Weights of a small GPT-style language model, trained from scratch on English Wikipedia: RMSNorm before each block, normalized queries and keys.
Each number is 500 + 50 x the weight over its row's rms, rounded and kept within 0 to 999. Layers, rows and columns count from 0. Numbers have three digits each. The size before them is the row's rms in percent of the matrix's.

# gate: layer 4 MLP gate, 512x192, rms 0.148, rows 122-188, columns 64-127
# up: layer 4 MLP up, 512x192, rms 0.143, rows 122-188, columns 64-127
# down: layer 4 MLP down (transposed), 512x192, rms 0.139, rows 122-187, columns 64-127
gate122 107:501492528540556588518568464548412428502510520534525441481482556493501588473522463578553512500484472532497512512586484527533492450471508494501469495474460425410507489454565526524392498524509510
up122 100:570366604521526531522456481513529456460502530485441623525553449551454536542470425489491458515530558524409437556491597496472526519603525462504433502551464546469416563555521553543531506513500445
down122 103:463550425490498388467474380579418557481369497552570521523462584580479471531503558511560478537523502497486514494466586421449460572507538488451367441531487503511497543492480501465531435502580468
gate123 103:525452419541547503471463479607588513561487427501480569517496507529506476455508496501470508437498502530459578532449515569511494469548505473511506523484509535516567462523543603583499454450451470
up123 101:458561482520515491566435506422527519526433499446487480509480526528602518416427602521578601531470488545527490462518583456467509636477552596564531585493605410534505562531603380536411481511493394
down123 102:566441526522483468473523485557487388437474623484449526439553523529456490578481523529454541532503597447576588506496436558501526419455438499487469522487548502511446511551503473375499499536533545
gate124 111:521489495408546594474641461542596534536473490526486450492445448484429582449414505496452519532559475547523485485498439511418528583503511509465533458538527448548501541501475494502441502596414434
up124 109:521544444466560465523442497458531536492574403464579480402510543520495477471436399476586416421542466549459437442486438479555573584515471567526477509505512469456476502502477555590541508526516461
down124 107:489529512554543564454485533504543558464471493618492417488548373469553501511466604446427528393554467555454492491549478567491450487587457524525584633448478417478454420461511492483498518464555515
gate125 102:579514537562458553483450535481390532379432455433518472457510598545469492624582502476457513477543491445464552522500495539563468521447474459527519437589517563482531422368518546532504520542442467
up125 101:550534569523537455546476489486551461530575548535493397514481483517469487560444433471458594443482485407351435588470441495529467530534563479486483536606459522512556442520502477489396525499453423
down125 106:421561547492516524518510476510521558493538417474567431440511463407587585550418556555563512516507520555513450441460447592537480477500462508513453480523512491439427512417458559518489473511486436
gate126 093:434424531570433567511533458546518526551602468493459436602477567573537467447526534432451472555371421470460519503467495529453532515524528515470556530490473550491465447369415522589490486417580559
up126 089:494481482516472563461463482482528458469592473506500448521481471508469462467539472523424518570360488428510494466445523463534487502484543605597574512536402552568548430498440480503492547406579408
down126 093:500537476463439424495470495471530483532526566453489479451573617488499491465473488463529484508464518421548505516487548536397475526495448525448480507355454502510491389478381470553455423478539489
gate127 110:515533497469462522607495450525485387571471579545539472473621498520467526497537549489507506504555556423512523536410545505522596468452483540460626451601473467554508473553447469468511545476486419
up127 109:529458488516520392548515413470527508521492500465543417449534484489556477508496537545568486458517495548530462447488483539543406487513540475405508517505521572527518540552445533636544473502509498
down127 104:428540472493458492477455403510491446488492557429480538530513525451473550463553433676477588570458526490422610574462634496450460633503479536544521398483492583512530424508540509467536471449457521
gate128 099:455519490514410514431494506465470508434470481504499551479361610436582481520509618471541511473448514469426537577564594453455477447516481528541466595510534478468498493574533505466490476424534540
up128 098:576538618526450486472555497484444442482507439494507537521583534524521512526494460580500539528522518532493514405527491467523510473496466419591534506501411438526466475435528471543524531470471575
down128 093:445431488502604418460547502472440484486498478431471373514451447519529439510513541441518530485544447551495490428516534570547458556475454447526539552544539480542578483578566455424410443546508500
gate129 101:561504517502465565540519493554468471465561497466465547541445496480438438652526501601459493447597499557530546487410550523482480430466531379589608560511488647578485510519474517424441455550542501
up129 105:556524538467426514431516572409546522466490452452472531418435463514443448471513551386447539596540526372530463476485531537482468572519469496574542482484534527524430503398471498429539512560487512
down129 101:525525549565456534531424492400532510492452454452468586562453489515510515509559536507569508509483528480485585437524526471425495542454586485528443468513464478470459459552519484493494511474523461
gate130 072:499446520427450462496469468438445535476580439643495493584591554494531448527422531461551465440497508499544526557451563449577535540470488504550558456491523540489536448426499515501470381406497476
up130 086:473475539498453479482465550493513472465492444552488494547541529449559550518633547459517470548499448416486448513513482615404411388519530535439408458471558469397421512452626540469638464534467515
down130 104:514561527560514396492513544526525557439562451425425556481522477471391593498475464486466514482476456457496489416423556541454457448582475512461439445525409409510479556381624510491519469443581500
gate131 083:504475433609526518561550534506582495534598535469478559534564595453572445559554523473445465514487552481470582610544465566599460520548533522522455537560470519466469465533456465378527471485535505
up131 095:487464546534537548572505543448501436459502461540562480435565527575548528462596488519498505425543477470450470451446513508496490497505424546528608440451514519537369559497472448586577536506486447
down131 095:556419403568557503450470448555464432443517521496508441493523421483526525465552575530474484506410424505495568445539501492487488477512469510529505551510660585477583533597564494496525539453472454
gate132 109:459499529489472489529524537569604506560463513499513482578436580546564533414453579415517556486532514455552439648496469465471448412508458486370524439558592460500443512504460550507543436530544559
up132 107:492520453560461472512523453510529414555568391430572504358577452588478545475581508476425363452452525425426540483447561481491507581488465519471567485582468476532535537397420582484517519567465533
down132 105:440555520538472473413624409499536440407506459545501479537448508536513489419545553462496539465433500503499543499578557467501434434499405553528581515443509529474534477507499489522474453505567509
gate133 107:432591515522518538480497446522538508562512479442525465557616547529491454506562466478452474499480482495459490541455431449536504520456551572558520567446441617509445465528520457605552410520513530
up133 102:541468537498524503498509571479467490577501466500463466477530551387445533478489583509496518540627521441429513515558483534542524475443487558550390513590450526468420504524474419516520529548510519
down133 105:517531593505483493554391563474538524522550433453431554419608513480528536434504490500497584564565475427550419544497381496525481498431538463584528505545541475597417485498439508449407584469444523
gate134 094:486477454545480463541546524480497412500506567531483428397490468496428442509456527494468589570551452477443535486604548449560506544497492535510441555476509448512577583568551501514495494485476549
up134 091:456448450445485498486423511479516563509515446411438492514539495526496506521461540433563510458418462396511462489524547485484383579449464506508560464535488597425432445483527542419405554492470542
down134 099:443529465471508505541639469598461457509482551539528525484436461507481430570557456641589499551505493495578518557503480455541503572436537455474502545525462559518479497519484457427495465495500541
gate135 085:492472497579568547535470445578472582446498479520532434536565422424551452509550614487492402474488555443543514518505557484430514509530531434438442517503568523580454469504523467468383483559524506
up135 098:521453594415518552572427466501499601464504513461615517507498337580493460512524539471564582459557517507492463464582516463489536367434487488447500482481546509537543498399515579516485546565502480
down135 084:577540553556559423497427535469557501539545561509483537420484534575429447485521512458554450464516590498563543468482469512470461450508610507499535477457501427520554476517615562550448553586569428
gate136 107:538456492481537517427514509533454467441534501548425532439496516519447514501458353458423443511396418534440498550480466532491614508452511490574582490460616509483530471468481465525484493410449503
up136 105:461508397516489584525487534524470519537537540476506524459505470478463499376548540504549586572441413530444464494482512568531470449487502383484477466523482565502466413431525546517489547462457483
down136 110:499514441501474426572486523590433450455521518491434546485481525460548481505577471571587500506579390454466564381556509487457514499468508559498602553396561402486389388450485455463495545485498516
gate137 114:481454548439493455403555600496444383463466476514537538495503485467450568530414494527603531447487537590429494490470505527508450424450492474494454523459437562445467445494391572512548535540586503
up137 113:466479526530544424525484539465478476435466530509486530484434526465494431571560459495454525554520465558426522521459482481469532416463572461492543498526466559511562494390449532501516489507504496
down137 105:484536548562609478532549438492493416503543459478478506461589520444464477568497486533508466541523482504596557517512523466506487552611489497509609522522450458455525519522541515521415548502455483
gate138 096:640394473556549477441579418488506420385496442471550498465526516465497469424460496467564480433567452524426500510456433557539574424426460459582436583459514530577497402497457484470467500435480489
up138 099:582509446400494468537470456514470443553406470468525507567537429479454541499474477577501415532480532550537460486448488527467589529481510562473471540440480460528537509584465472493507508430491573
down138 099:418581412481488538475552465565541520513464476459481579475499538558504440611473494548491513482458530454549496525482450486449479438523586520480533459597478490517409471498477433440521467556586454
gate139 104:567484496508518461411480455516551556442478448439480407496417480489424426516464515504519506513514550544506434516604542435472469430440527459499510429443556525436567487514533527504607559497524508
up139 099:431519466447413507485535520540416559477492486564595483571532482509479445455457541510572519497512492516506425534527495503518495432553488424542558499477557491420529426600572503559539534470464491
down139 106:549461475478517434576462531551407472457483477570513517495428465512417469523519542523553506546389409451460558526590503534527540500583563532425503558491508465446476493542479489493527617473508568
gate140 092:578612570531474509522476506524528538540530421542610528483544532468477532480520505530412584508461519487486534534534458487557402453469521516539479477508584539536566545629542499544449521443506476
up140 101:502486533502544413521520469462441535447504552472498399531487584419511445365442510517525428537518438481479510563424465428398523541532499480462521559442437524499480494499448540475556493517577420
down140 102:464451539448475632510482530499559503508536464473572558504489415542486479516510551656566597441485483523473410507502488456473500517507505536414500415548559497521488559538511485565526416496448536
gate141 102:536482475420469598530554394508431469501449423538480459471520529500463477548554473463470599479467570563457542512460501501568512494448443453482532475487579464543578530541594501603464551518489544
up141 103:524558475436482552526461504515437519446521446519503427572538502591424488505563525540441463462506510546504451525568535596568431532445514445398493483558570498469531498528440526596452499537460519
down141 105:508516498448532470471466485421427499485539478447478421491476466500604517477578493480530536375445572567449576496512454532507503482587404555396643467541514471486507481592521500478441484418515537
gate142 098:540568507551539552516537500417475520432552475502544472505525482443551510455573544485455502560399456543564497517486526547509594482539523568522544487477478574529505469567405520557608395488606474
up142 095:498477512551526466408414478419513515495440485504462540539557518464470515537548471577449501492521516515529537470486456548550564444523485443448591510524504547529538310538463472457537481454461471
down142 090:455506588496514530452484510508541522484515528470527516476525605552452578407439590538494389531455477540488563445455459461433496520566516563462470437510414539524509547454400585547457452563484514
gate143 110:409520527406503526409494510429493509476517500433556594392410527456486494447533512494461514534547501559508407526463483506455529457455498557501464511542528507514464477443460457501520466455452504
up143 102:446492449631422555512391517440512496429516538583514529465480511513442423465438547493475549473538440483494489549487476519471533475503547549557484495504568541511498597507376475504445434457475461
down143 107:408455389448498537477510522597503523479533516507556544439472427565520493477543431437422438457449472538518433564550403519558419532537509501514456582493431486538597558527487492426510505526633446
gate144 108:458507532455488457534470495444492541414423569457480444447474509479456462550436421601531477488552422416518495523535525586545476490491464552503505510613531560456526520507375541446597475590562547
up144 116:517565464553554512441482484481573433504566442568593433578459589457495540416426444465534473543539595573487480510382530429542506465474530502495536548515562453453568418523520519596554520613451489
down144 100:462533488530550527486594421555453431549546514535516539509564531467468433521400560489598514495511531512474506513461522422508444454491442469543557505478409493451537520404426443495420495440520546
gate145 108:552568499534476403467513459569489459482482657422456455509470497379566420521568492449487529528564428599503510414412503544511406552478582519523541527604526547466530511473430542571512448533431472
up145 110:490531436447430488554506569522456415492519494487529534496496514536488442560522526489471515464471443487435475506545463483401490530486529480343536573541411532468381557451536456565574543579551418
down145 109:489579417542467470422508467498496527460508579499488419461556566481467571494471546584516471426433510513520466463509517505500457513478406581464485500432505395443464515563412509491461531534461558
gate146 093:413458574431456522469522487561483500482463530593454528496503468557611585537518515509479583519508406495508480432476440526498540495547413453491392471466473420452456498510526561585521438414470553
up146 104:377439555612507481499552520533462521593494572469434611495479512516479490502402520520492468486623577492554536532574485445473585434355462470553598548508450557494526533477516496422473563561563458
down146 095:552543506515400556480493469469459472538424508561554462552468430532490533528512542577469529478427501569472480464516505530395564567584497438492483454499454430505543539468545527517545534440520548
gate147 094:560467529445580448525385487491460470527561459481575454396412552529463528510521458483466500452437450466525487461491402612496498453574516461464462523368505512428496536421521493473512496550512655
up147 098:512503458601486499526454440505422406459525463453560578499531403532467463427524476516450514587470461413484546446540448426505449531466471453504443476511498489425446527483540469509530490473509592
down147 090:582516479495554508461460556505458480534552562496486583460456542474493530449494518459525555538587534482464456419565524526483475459492486527487445484482447450603477484452499502518524461533570571
gate148 097:530557484534589523483421497407544541493493532398441548522598498440476410522521482541506557374412502489421493486565590446517421464501504622461523483403555469475519495487491477551436466562548566
up148 096:398584519458486516537474527528515581576482491453537445509454515548503395485477468573521486340521495527407512462570511468404508513488522498427480532500512459467539522491544511520482514492440504
down148 096:464453457544542505456457495399456466494475482568492477562559518457447471478512580538508507424562517528500516594500531482410518509460485472530489490562539507445542529605592513463446541424441490
gate149 100:496537560392450513534550475557538499555427540523517475515486575424489544513540521565481576450494559524387506429592469480509555476490483444591580499459544525531491545563478477553572426528562439
up149 101:496435461494506502440524511480581548555495547483538543450578538511502468475406555442471508458464525650510481452357565487547430490479523441560532504449468509545447547532492425484467494479452452
down149 099:481469504484630488452483597515447546527521497453487445450516531453594500508573452500485552494528432455493469346454548549515464566556491540535493514590454520508548573497470517491465448577467588
gate150 088:562458422430421478472476468508538508608524467473433481547464500447395481547483475466462546504567517516448493463547488530401475541449447528419509482436471421472588533513475483330535409451562530
up150 097:556456501564463498489534514540472559508465493438480533531561522423474443501455433550604568447466508436506461455448508470484452507526505545588514586512533489448454546519521489447484530531490521
down150 076:548481542500546482547488524463504488527562518435536581373416493451430546520413462518387533474521480559557572550457492457468574453530555486489425498476472450474479519402568561548473497490459468
gate151 094:459422443561596557512509495507487594469576443506503488476493438482621525530455478490492507481512429606485568504617604546544530517551496465571509513454529617472502559515497562515511506546478565
up151 100:527433411459522478538495547437446499529489409565499543496449464496599461567508458420485515432446382437464413584513592482502502543478575549426468560474497543447416573419573507444437599575511515
down151 093:485582503510589491484401516569517509480532559462494469471531533500402529546468555563562500472501560517451492521536471457490540493495510583495598466530505505481446509471405474535446475571523517
gate152 104:447453534534469592477522513497611449574437454481530468461540495575386467516448499495517570523529536410423367593556409541492558605555476503463475469513537489532541565488483494459507412483573569
up152 105:518541498564426544480444460593525415530565431428455539486511417449487652519562585441394609493450519462470472440563497572503486464531494509578567533487641519500500432562465476499431459559596535
down152 107:554483533517480492496463417566524529466501493523562495414503481614481498526675492418554500513475483588498527579531425557512519499629404516550527444508460529513467481421515555451490393516457584
gate153 108:514465422435565516503443435468489568445533438433565513516557452493466516451534510532509542522516552515551350562468438599456446473471557473553540497517572514496482413476507407421500639494474525
up153 103:416533459479513564561560472478461537551505436474525473445552344447437449495496527482484535501527536528554490563473486572455484540473419500335457489542463470514400428465490459596585524458512500
down153 107:590493583559554436475529527519485577551445525587470482591451504505495492512505478531558438476449449466471600414575553514482490544566510574502426451469527514462470594512467563500486392527505520
gate154 106:499503512490627513532494531455459405450481484424526477490423512456472449522432411517528505495534436494556499515474566491560461523461432457484584543514437555409552462522430589506506567463547574
up154 101:487499584476574452490509579472524507517455542486403496556668479507440533483547534459516582538359441419475582508526475459504489555581460514500526548487543513439502451458593487609453530505472580
down154 095:514531522582493593524503460396524490504492494520510476554571513470462455458467539473515532583558474561486462546454568419485487492492544502610501481468445627441492489514438518491506506478468464
gate155 103:499449467477375351484519495564427513506481469496486474547475575500543470511446566417559511488484477543433536520480481562514492458405489545510394482551483504426501461486514489513505493512532508
up155 101:505564504583476580538516509461562537553539559471461535557525462492462499438499539556509526489520531535535595468471529408516601460493543436471519511549526474548469510548489537527532504532396516
down155 084:551512525549490564503507510531497490490449539594406504542467548531459530529538498536465489454492489430547476470584441538497459466451552404439540494491388455513531554544458490482531478541404501
gate156 105:485536497448455367442594390569476505478588489529503576516524635440450502485522438425571494504534514510426478520453493579519558519463516474487491486458490585547537513472423504530634554527414492
up156 100:527515471614461502551410535459427560536482504396453428502467388500470513540512538572441470470467512474451465504504530559503541576488407492484449532518471517424421506603514515427475500472397472
down156 104:480498557439481461470523434454439479521481504499534550496481475523558493554523415514490518585479499448528476542470523590532533523513563463447504483517599437519461466521489521449503504538534563
gate157 110:469435484590517538556505595409476578474471448459577477478595472478522504466526567531493519471497509502504504572472468530565425531497531542444521644476506506380545508515429495533495501460478364
up157 101:549450500504479514421533556486485417530514479514562499491576571439511410568402598548525552451514460483493492424389528549558583490480531550505492479470526571445393519525439460514530503453557459
down157 106:455568472441557412453505498530468460531483506451537531486405539558520485535511500524586597539601617565570477493561462495556513524577572507553536461403446543547478539501504486437614577401493479
gate158 105:514485521516531484570525528482508522453521511433473469376352414441469539502530526524504570416509449545485467427571464579555562546579415480547547543574466579485622496390481529388514474559486441
up158 099:465466566623465497541515467409413528411481565514491398415522345541479564501552572424472548503506490496460449493515558467350483514428487477577594446560559528507486517443441450590417517546474456
down158 101:576601532477529548477475499392434465455510482504497497513498442564583541539547526500591523528554404450509494620471417501487535461534576529571502450435454487512479562424531574482557480460527564
gate159 091:470500537504634531521566413458578577398504469504483569553441516594433458502463505416448486501525519511503476546486538424518452604500459457475468490507441552565615491402384519525486472485373482
up159 112:505541387479530569473451568492526512556423508536472459464463544563597519489490507547472572414497538477534478484599512560550553436459518426433544469530511423503486653484450486464556429548497532
down159 106:511415530470486484448527561431497422517610510464410487490457474544508530447520480587540565491539547481515514430535531571441474405542510413540424513537602477468559556523496437563491475461456520
gate160 100:517491537423436498552537460561453592476463515503526525430449484442409465530410501497493419544533510470544470426474520504470515561441579562525479540526506462496504393417542577506594421481477511
up160 096:545489448526554472453528507535443477515623556466529572531527498482459423444499426535425496533413506549505447421397470560498476438487464530521443389480522573535486529459439504502489506446543394
down160 100:545415457506466475398454517528490472580443517381531536476570554446597516494364489508543565477443569529570474482442423503568534456512556474491580539498493512577554454484615507489389588532495504
gate161 097:482554567453507569480592558567496578475446396521455456519504553533468549510546607495528478536463469555548561490514499421513535461439518515551527509517512498618592422495544484484401457495366464
up161 105:507467398519555490497561482485379519507532484483544518463539433478538486496570495509452457504534493539479625555446492480438455460431458520530595404489537498479429447521521356494503482507519450
down161 103:466412496434562490543538598508570564477529452481512539533571568459495459498520509462504498540570506412529461416479376549435544443481468519473461486539382438499528518553454538530472485490467519
gate162 108:453451518595427489567554526511544559529498519466607534529433373432431483583563425481428445510489453555444548549455423475569521514520476486514451489471592493529508512574437550534490470488438544
up162 098:559557517533542536481450515555390501471486432499497441560510514492569469550509509549535486414417447576431410421537470501542512572587536461579549533555461489465439543505519551529479593473511480
down162 106:423511530513534521531471505448533495455513585491403526513577490400537535550423381492414542452485525507499524543606533461456469520421439467415469418537556571498489575446511544492616496531450449
gate163 099:544538501488521581467546462467554354452514541476503521533498459552416470490419432460530537434526519403486513381474563523459623476510536492578506464457555435539549445524469507454521568533441500
up163 099:508536431506480462517485503588642504510463563566517491507426442490451485571502503443491469508489485557567479474529623555617632510644524541532549473528560479522414518470483533432482481539521448
down163 095:484490566494447517454511470455549483567415537521498590420456436519473500508569473498398544465545466464439515553564439526523480519428438492514515485438531479462465516476500368456452473520551491
gate164 110:548508472497469495451591395504512575459471567434556525487530533486516542382506490504592441614592565520536546515511591572522575450488434478473492425545537559513479405543573529506508495470519532
up164 108:539585541486445486469544468557467540569475478513546473527563555566432429535427529474501455467572466560529498414490589450522390506571473501474572570486576489607386515490481502441463565469523485
down164 105:455433447532532522451481552436561486529448519478531494427541476516421462619524513500467519484565536463476463559467393559508565536569466457518554505494527426521541469456508518438421517514477464
gate165 091:558509585483500538564501490479493491444489511515514500497501487528452500379552463580477537438467592467433455477424403525460569553457485377469523495418498483555471512478492513505496428401492503
up165 090:611532569578498542538379524485510541547490582516505537413515488546408477521459455428527503518578569496501527561505556501480491532489530490424464508481567487482468538489484487511439511498493496
down165 100:562592587486602573576465504612541511484538482530487545473499505475451558486573489501441440568474488555454538534591522513472527470488592564530436550502507437568437493489514536595526513476603489
gate166 074:501482496478516505422503534503436549400469445597523464512518510602551449521457469541555494557533552454498359429563520460510510503458522523512538490467456527489536435498547507434463446555479486
up166 072:511465507462480551583541513454460409555534512482541476501476574541421405504487471516489538476490472588558550493472546488559500447465484404484383486505458510467473541538386463532543462490453472
down166 098:424445410476501519510566478445524462495528460528457514534447600515534482501551468468459564469480471583569529480561451527558520542435481399470581532452567605543516513506408508453494430435420547
gate167 102:545544481532556569476472543525464491605515493413488450490425483440531452508609460498418429582507428516440434462483433533438526500453378582441418538440403453519492519533450636582492505490502466
up167 101:529482506504512571485478443471528513569454482508483497491446398529465496575553536510483590480597454575564528552500474549506484553490630510421542439475495525467466496495478542491518489517499628
down167 096:503592433548532498539542514564531447368541488531472528397399465464524524546502476536422457467433498486594492535491537483513533484369513493489520595450508624430460549542487515417541464482481514
gate168 109:518523391559407483494557543515594535564539501469500510461522429436475538544480430554470525499567476394574515469427422463537435513573492478514561526489456484436477510544476503476504481511499437
up168 103:510506503445361436549428453426407439484462530478519499509513457533411456481492402474487568461513491525478412442553504466569469494428429421570462616543438483491528575570449476518449455405463489
down168 098:482431492472556475489535502617469470477454529527423507537463486411462465466425493457446530451545514536409518445455541453472508520457494460460492484497486587495509481473563499471445567526497516
gate169 111:457471408461476452547493521512516586452490443483557449467458507423539466549528533458430446555468427518433590535502383519464436551412495458490493595489482523443509441550534519551534457429499495
up169 102:424479526497463475501533519536441472537492460522489481527480549523521463539525505451446418619447536477427466446510476497457543538506558462471590641485430487437445372568514477380502497544466386
down169 110:498467513444489569482492477590605512474526448512553519511545451465511421447428541424489551523479490442528528591463437533495553449464517472558479486526552465521597393541502453586455495516458507
gate170 091:539464445518546480507541438494500462413558383446413552513501550501506452478498426445410518571452518481540485473529534479504464528464599487508506529523397494507564541593548563547617543563417488
up170 098:479513411484464592479569543556551549448457569533520479515526471399472434492626523475569494534536440504611444488506526601393479489519516497467486558483500475524454501456473474592449533505453488
down170 092:535411461532363554480462498483421440510459502609523452523481506498579530487482493445545456437433404550515476415568504525481487435475490442443362515395499546498457480546521465489550407529414548
gate171 111:486564468574549502473464470495513495493488432524475479543485494371536450578499547380478542526406515537490472552452509614565575537471521497472485576584544524479506518512607514419462562551544500
up171 105:528477458542471555443486534502520479500440425502551559433472556487604458443515448495470433466435633560545460450618502513486504574539552509538539415422477542418590566565502533453533552481492541
down171 107:544565485540434457598561430521448575455566404472493490518510541582565568557572475550456434451542505381529537582456493443449474529546485469481454532436504515451516458442479548544525498541512630
gate172 097:571531503562470469547590497545514485522521548456549461497469428532491507555515508469511441476485522445510413497513498533585512474578489587502440434572543512508522448475417484541498543537565408
up172 111:503466509569491517456486578535560457465399533518530462470475513527530511494396462500552633546587471569450552527469534474585525462503539432445507472425462460454538566555560489519531584473573531
down172 103:525497546484413547404516579593505561519494504456529477508537554487498498489453436439444496492438495516534479424462467528513452454592585503463480547431543488394562449575562504571498603461551453
gate173 100:476496527504533519559434425443561505587531570511615439585624461456481624577469414502509601356484395531521465534506586430601473493487572502512533423512509554481482483512488531598522489424515512
up173 096:465526518528489467519477557547468410508504509390539439495551506480552555547567426529621596438554580405452452429477509461486516440493490496483524541482466547438549552479511544476506532531432504
down173 103:488533436461487456550352425568523442457430548575498625572463512515420481455507475524465457493438492463425419492520547492535518499498537551495444452469472539612527441514482491476491477542607455
gate174 118:503417553443525528513579488532513508523438569546556537433453474536481592548438548511457559568515475567434474531464485571426500502456517568347513494443572416503504471467515436434536456500565495
up174 112:559470373495526518471460508488445549531599515562492512530454550526478529508539503444416549449559442511536531471558565480460516576482523504561494422520458535515481423496583545404543519618523459
down174 110:561528513448495516485440498507500539428477549406489590516520467563503431438547512483640550527407464494504532608431443521543426551480460538474495489559440465527491563551470541517550544522422493
gate175 107:414534477613542452511575468499556516537523521541453450500508412604443466492459466544530423504446479599427506483476578429447539535447517535509570535485581479530503519461457544595475497548438506
up175 101:478496436518464454517506508456480599448499464528490476584437506440459395476490467498535453506469520550596400449399529511472433566461574500517449536587454536480469461546458515504510506470416440
down175 103:471489503431449541550400552533479504504450486618476577479478567485491578499476491523506435525576401502523507470641588518442508458552528438627534514498455435488480487476606492492524472418618540
gate176 102:481523435485450611493550513495547476464430536485423541515457561470530533501438555475437365422509572442487558544547503444434438422528511516393467454487634550437442426494437474601558471510482492
up176 101:468495537534498546442500562528487492497484413464563471575488490542610394523482490471405478455522435475517560541533406585496543547548505496359516497526523513548478527547458499558454489579470434
down176 099:501464493523419522497458486492575420477512453515471477462503532382478461522452600441551520535550510447446570501480605487458496539555541539517492527500517618458430541408502551499495523445528561
gate177 105:449509522502556472559463529475556482415462508463467504360453528497559495581439613496405470483609555537450553466419603504538439511472481523499480526524532486520535464569457464484478475489394465
up177 094:487553367518583458502573570497454471564535486488459448475494487603445495524436530510537506482516532528462498496432492428552476570473389559436441409496567487471534545476411523572542447602476491
down177 102:607486475506521516581542538529488557591539541585500470484466463502530544613455527437577530557551510457481511534412622519496380480533524550447451562398611441503431427545507457553573459543549519
gate178 088:505466435489454443570561580492570479475631459510548519480452517436548545531552522533547579425500468521520520463455421538604599428433538507488524491481525477479420605524461444529510489534372536
up178 092:537468434493510448504517490423511453382508459564518561490452575571481530440481501516538477474566521448538476523491503489424476457475592599407486485561446454468579553521467339509507522498457511
down178 094:485495594476493448570514479492551543530433519482446545493540442605502583521429464529571442530548565569550505478440444431587512475595537484575466535560487472474468417432526453532588550503550542
gate179 087:514529504462499431536454516479501465394498485496494546445341543493504538445455530443520495511463576446385450456582514499462410584530426405461585565520640507553432536402437518482549555518486468
up179 089:486489547503486513403542504409504417542462447565557541509519457408526501581566438522444467472500486444467503509434551455509524573593443553556616452470533470458594446518496494481513407539557474
down179 089:520449446406559508527475435554414534459547533543444435520553475462478469640508538528582578488463387592527643566502488522502436471459588391416617524465510590512564560546511430458491476493529529
gate180 103:509543575554513480530593521467563531446413551525517341536595471525482450519380654508480551553490448405431525501550462429637480521515520576526538503479502462533492549507598471481484497521465452
up180 099:502416516423545530507520475501483504486553431516540585488594524464589397434509524577522509500515480503449493391499390483521523406428458416545469436428497488532506548531506450548531521426474446
down180 103:522435412459515526510534436478570501486490520513435489548493442470507487454431440529604535479524557516531433523501404450568512539517548555434506375486602528552415514518485532511590464510519491
gate181 088:464539511536558450539478569501499486523524414484503475459449461489526532477441492489529560480492413526499495473526539455477506609431558557521467524537397530486454555487556606487462522673533494
up181 089:553508478498554541470519439516575535421356533524513524531484445510461572478519490546490493554529447485488537531581433565505567440499519523460476544423476529483570520524564445488531545533472500
down181 094:526516585480567464444462510596465494530485514454454501471571473536438460464506596480478441393515625430471454582472490556550470480423579514521499551516495415559524482562491447517541413512586431
gate182 092:532492473518497569434514479537584404494518563566492511631562445422507524477555466460590540464520491454524468546453520512472462422572365517463516499492433483499510553497474423503475488554464511
up182 094:559490461520517475542627465514486496531559532525585467555594399454596389535522571474421496464568565496577493492436499436523462441441425394551535493431504426472532426447471405545516480563486464
down182 090:340602511564502523541561437444545532484469521487481506519516444442449584471491473476496514467426524498508530450542571479505557493571624530552481392480523563537525511518514478525436547551502488
gate183 098:543587434515509472467516484528484557428424470473501450497531476619435515556572481527514613517522433561481509612459519417434474444447588445444496572530528382492515486460487472373493517535523469
up183 104:406517595528424476443557575591440595544492540589555567464541538382521502564456632467484482568485484502463384542438570533541519440542491447480541540455481398559501456615538422554537517527581493
down183 097:497422574519470513435472568453557446592491378482436421435432426444517455588545516556497498547569549470549482465529542484537439479511431537541553491445536554509514534580449554475520555514538574
gate184 109:512526528560515513500483489463474570512485495532522453479551490556538488579448519522497611561445459432489489473452522533483457438435446413507529481545488580478423559484555474461480556487567535
up184 103:519478610511533492561461494492554474571502484436483577445531539518380588587513544542479475571491563499528414467535534483525565456515462517502486447463509508584545507590530508506532483535474561
down184 110:540488528420560450638442516466462490476510518499489498536541527519551486618462561553560502573548429431501523474321502504432500527424519440433544530420488475523484514523561521478500471553543567
gate185 098:377583475420489503513499452523515485475470529416525564469596551533440484419474494441569472493528506436515532523545549465472563534399561557482472494598445626472502458517489537447494570489579493
up185 098:439478590470485527545512572435500523535509437482547560539383496546572527564469485460512500492427487494571531542541529561429468592452552462454461547571587619414542455509481525413502543399550435
down185 097:465581436554527556496478515547463572449379574466501531378543503519522424513496488501483535522501501566525578505497504537491409474519465554462416517500453494573530535507474472415505507467578517
gate186 097:452391544522524501469450473487463484541620550520502522559519499503478490483472443500469533483482479432491422534527602489502570438503419514497409356515469457500428457605602467492454514404532506
up186 095:490426532415458481351496492489455464481466465483445551522461429453516495470502540498487512385407596509516412461489478452551563549557524458454412536458535560509598538467471476505429385525476523
down186 101:444488449558502500538548482496503577594529539522520488519438473495389468470525472564550492536476469509444495488542503457539448500534588522504560467392456500565515451496553565538447530562461514
gate187 104:559578421502547552479492552485551456486550550460437457566508479538548465492408405470473568540558422439468441453487470519558564407549427476566473453505469563537505476445496513534550553527587504
up187 103:573587514524453454562500544418509443419456444515468538560439472421436520472448556434461461507463458415552543521529647455534587491532492547485505538482509462464523563499489608525511516505444572
down187 103:477526600512473483439527516517468428503472432455520481509512469397456437515471573464416517490473466485445403524568531472551516479406509571613493501504478472519508445456376476603506540609505532
gate188 099:513553494523484464512564468537522445530476523518553470482531505422480462556526465501598598566542390522543502504587505598584425419440475454581427506576474576611474534548394448533508467429519412
up188 103:494529476539461500527488496485515546448471445495575518420488488495416482490506431527505539501540468480457502533551569589533507366412496486455512529546536480513385447534521596465477423498466583